config.toml
num_hidden_layers = 12
hidden_size = 96
num_attention_heads = 2
num_key_value_heads = 2
head_dim = 64
intermediate_size = 384
vocab_size = 2146
hidden_act = "relu"
norm = "layernorm"
norm_place = "pre"
norm_eps = 1e-05
positions = "learned"
qk_norm = false
attn_scale = 0.125
bias = "all"
tie_word_embeddings = false
parallel_block = false
init = "normal"
init_std_qkv = 0.051
init_std_o = 0.0104
init_std_up = 0.051
init_std_down = 0.0104
optimizer = "soap_variant"
learning_rate = 0.00769
beta1 = 0.95
beta2 = 0.95
weight_decay = 0.052
lr_head = 0.0117
max_grad_norm = 1.0
warmup_steps = 200
schedule = "cos"
final_lr_fraction = 0.1
batch_tokens = 65536
max_seq_len = 256
doc_mask = true
train_tokens = 159300000
max_steps = 2431
dataset = "wikipedia_en"
Each number is 50 + 12 x the weight over its row's rms, rounded and kept within 0 to 99. Layers, rows and columns count from 0. The size before them is the row's rms in percent of the matrix's.

# layer 6 attention query, 128x96, rms 0.171, rows 0-7, columns 0-95
098:42 47 39 65 69 51 56 51 56 51 54 65 33 51 69 49 64 32 60 61 59 42 47 54 28 53 52 60 60 68 37 45 61 45 39 45 36 61 32 48 37 58 56 51 62 32 33 75 64 35 57 59 41 41 46 59 56 40 54 51 40 48 48 06 37 57 61 65 64 64 42 83 46 39 48 67 55 46 59 40 55 44 54 37 63 50 45 48 52 65 50 70 38 58 36 48
094:34 53 45 41 33 39 42 45 69 48 49 40 65 78 61 29 51 74 45 51 55 29 60 39 50 68 46 66 35 49 57 55 32 49 48 56 50 50 52 39 51 70 51 57 48 53 53 54 35 66 52 45 31 53 64 27 61 41 60 55 27 45 33 45 39 59 72 70 23 39 54 28 50 43 56 46 58 46 50 48 66 46 65 49 42 60 42 28 60 57 41 75 60 44 41 56
101:45 40 58 37 62 47 55 51 64 55 41 53 63 43 42 40 53 47 75 45 21 34 54 47 56 38 60 32 57 37 41 66 44 86 55 47 62 41 60 52 45 39 60 34 63 78 44 27 30 42 49 49 56 42 59 49 43 58 46 53 37 60 54 43 60 59 56 44 57 35 47 60 59 37 47 33 69 40 35 38 37 44 61 39 47 54 44 49 30 71 40 52 41 59 22 70
099:46 48 48 48 37 75 45 59 72 63 46 41 56 83 44 61 44 70 52 51 46 40 77 49 64 49 53 50 33 46 62 32 52 58 56 42 58 52 46 43 43 46 54 69 34 35 45 56 33 44 57 49 68 49 58 52 37 62 55 49 63 38 64 50 58 47 37 34 39 59 53 54 41 32 34 55 48 66 68 63 55 72 54 61 49 44 51 55 12 70 42 79 41 50 58 52
099:44 66 47 45 37 63 42 45 47 59 59 51 50 69 60 71 47 46 66 32 48 39 28 32 70 50 41 47 43 50 56 33 46 47 76 56 39 55 52 32 70 32 56 36 42 42 62 36 30 33 48 49 66 35 61 37 53 45 45 29 54 41 38 72 46 43 53 48 42 52 36 15 51 58 53 30 38 44 64 42 65 39 36 54 38 63 54 61 54 49 52 42 57 53 36 31
093:59 43 51 59 70 46 65 59 47 64 58 41 65 58 43 61 59 41 53 37 48 65 47 42 66 36 45 61 57 74 57 58 56 34 31 50 42 58 64 42 42 44 41 32 53 37 61 64 30 65 44 58 52 36 57 57 58 53 78 64 26 42 32 22 50 55 45 65 67 41 63 52 34 56 48 55 57 48 62 28 49 70 43 40 49 51 68 54 52 53 25 50 45 33 55 28
099:56 53 48 52 54 54 45 62 59 41 63 29 33 76 51 53 53 48 33 43 48 56 68 62 37 51 58 56 45 38 20 47 54 55 56 37 50 54 24 51 24 58 26 52 47 25 38 55 69 54 38 43 42 54 67 52 57 46 69 39 47 33 43 43 29 36 43 47 64 54 53 33 44 51 73 61 53 63 66 55 49 63 27 46 62 60 64 50 61 37 59 34 56 57 65 65
095:66 75 39 50 37 48 47 67 72 55 50 67 55 41 54 65 56 53 59 62 45 38 33 68 66 57 28 55 50 54 52 62 46 26 85 54 59 43 31 41 52 63 46 37 78 38 49 23 50 47 58 52 61 61 48 58 40 50 60 47 31 45 49 56 52 58 48 43 51 47 59 47 48 27 46 60 42 38 69 43 43 56 64 63 21 50 31 63 51 57 30 48 52 56 48 47
# layer 6 attention key, 128x96, rms 0.172, rows 0-6, columns 0-95
097:41 45 48 59 44 35 30 42 61 41 48 37 55 60 71 43 54 42 42 33 47 16 42 57 27 63 52 39 45 42 45 39 65 44 62 30 34 64 44 71 68 49 61 67 54 52 37 65 65 52 46 31 63 51 63 61 62 61 40 35 54 62 54 53 47 47 55 52 55 60 43 66 44 56 41 50 37 61 38 15 43 38 29 64 65 26 52 48 52 61 48 62 38 53 54 40
102:56 61 60 42 49 63 37 62 61 28 58 51 51 47 70 58 57 64 47 51 51 52 63 38 72 48 64 44 47 48 75 56 65 55 47 54 34 60 68 50 43 63 50 53 36 50 58 43 35 58 65 27 43 39 41 56 30 53 57 31 32 38 55 51 24 51 61 57 28 68 67 52 21 35 34 61 58 39 59 54 55 46 36 36 47 49 49 45 65 34 47 62 45 79 38 45
100:51 47 69 42 46 51 37 54 57 40 38 67 40 53 51 78 59 37 64 59 68 60 47 52 52 59 22 40 43 48 49 56 68 43 54 67 39 60 44 40 40 30 45 65 69 57 33 68 52 46 56 47 49 60 34 56 35 50 64 61 39 41 25 43 51 52 55 40 18 39 37 49 67 67 51 28 45 34 56 37 54 53 54 39 49 74 62 64 56 55 38 36 31 45 44 63
104:35 47 53 53 48 63 58 43 51 42 34 64 58 58 59 45 45 60 49 54 43 48 72 60 47 49 55 50 37 60 51 47 36 51 62 44 65 55 52 48 61 67 27 55 60 42 45 36 45 37 66 50 62 60 31 31 56 47 79 44 65 49 34 56 61 58 37 33 40 22 51 54 63 64 65 61 40 55 60 77 58 23 33 38 48 46 65 54 52 74 54 81 67 43 43 49
097:49 41 51 43 52 52 41 38 52 41 37 55 49 57 53 50 56 44 33 58 52 52 59 57 54 36 41 58 53 61 39 62 46 52 34 46 49 31 89 40 30 54 44 48 65 37 63 27 48 37 57 53 55 37 62 52 42 66 43 41 43 47 48 57 57 47 46 74 36 56 81 57 52 67 69 28 70 48 42 78 57 61 48 59 40 79 74 42 44 48 58 34 56 51 37 37
097:46 46 44 64 55 57 62 16 58 51 34 32 55 57 55 37 53 38 58 35 75 47 59 28 52 38 52 50 47 55 43 61 64 36 46 50 36 65 50 58 36 50 52 41 31 47 45 34 47 63 70 40 50 76 51 72 68 64 56 68 40 61 62 41 61 40 45 50 51 59 41 62 28 45 44 38 50 49 26 39 64 35 41 69 49 39 49 63 42 26 42 31 59 49 57 54
101:39 54 41 62 39 47 51 61 42 36 66 28 66 62 54 48 38 51 33 19 46 55 47 65 54 55 54 61 67 47 59 40 47 29 71 50 65 38 29 65 51 56 51 43 35 57 38 42 30 65 63 44 47 50 58 27 34 48 59 46 57 53 40 62 53 26 53 43 58 64 37 50 29 37 53 74 56 69 44 52 30 49 35 51 67 62 46 62 47 63 52 37 74 53 60 49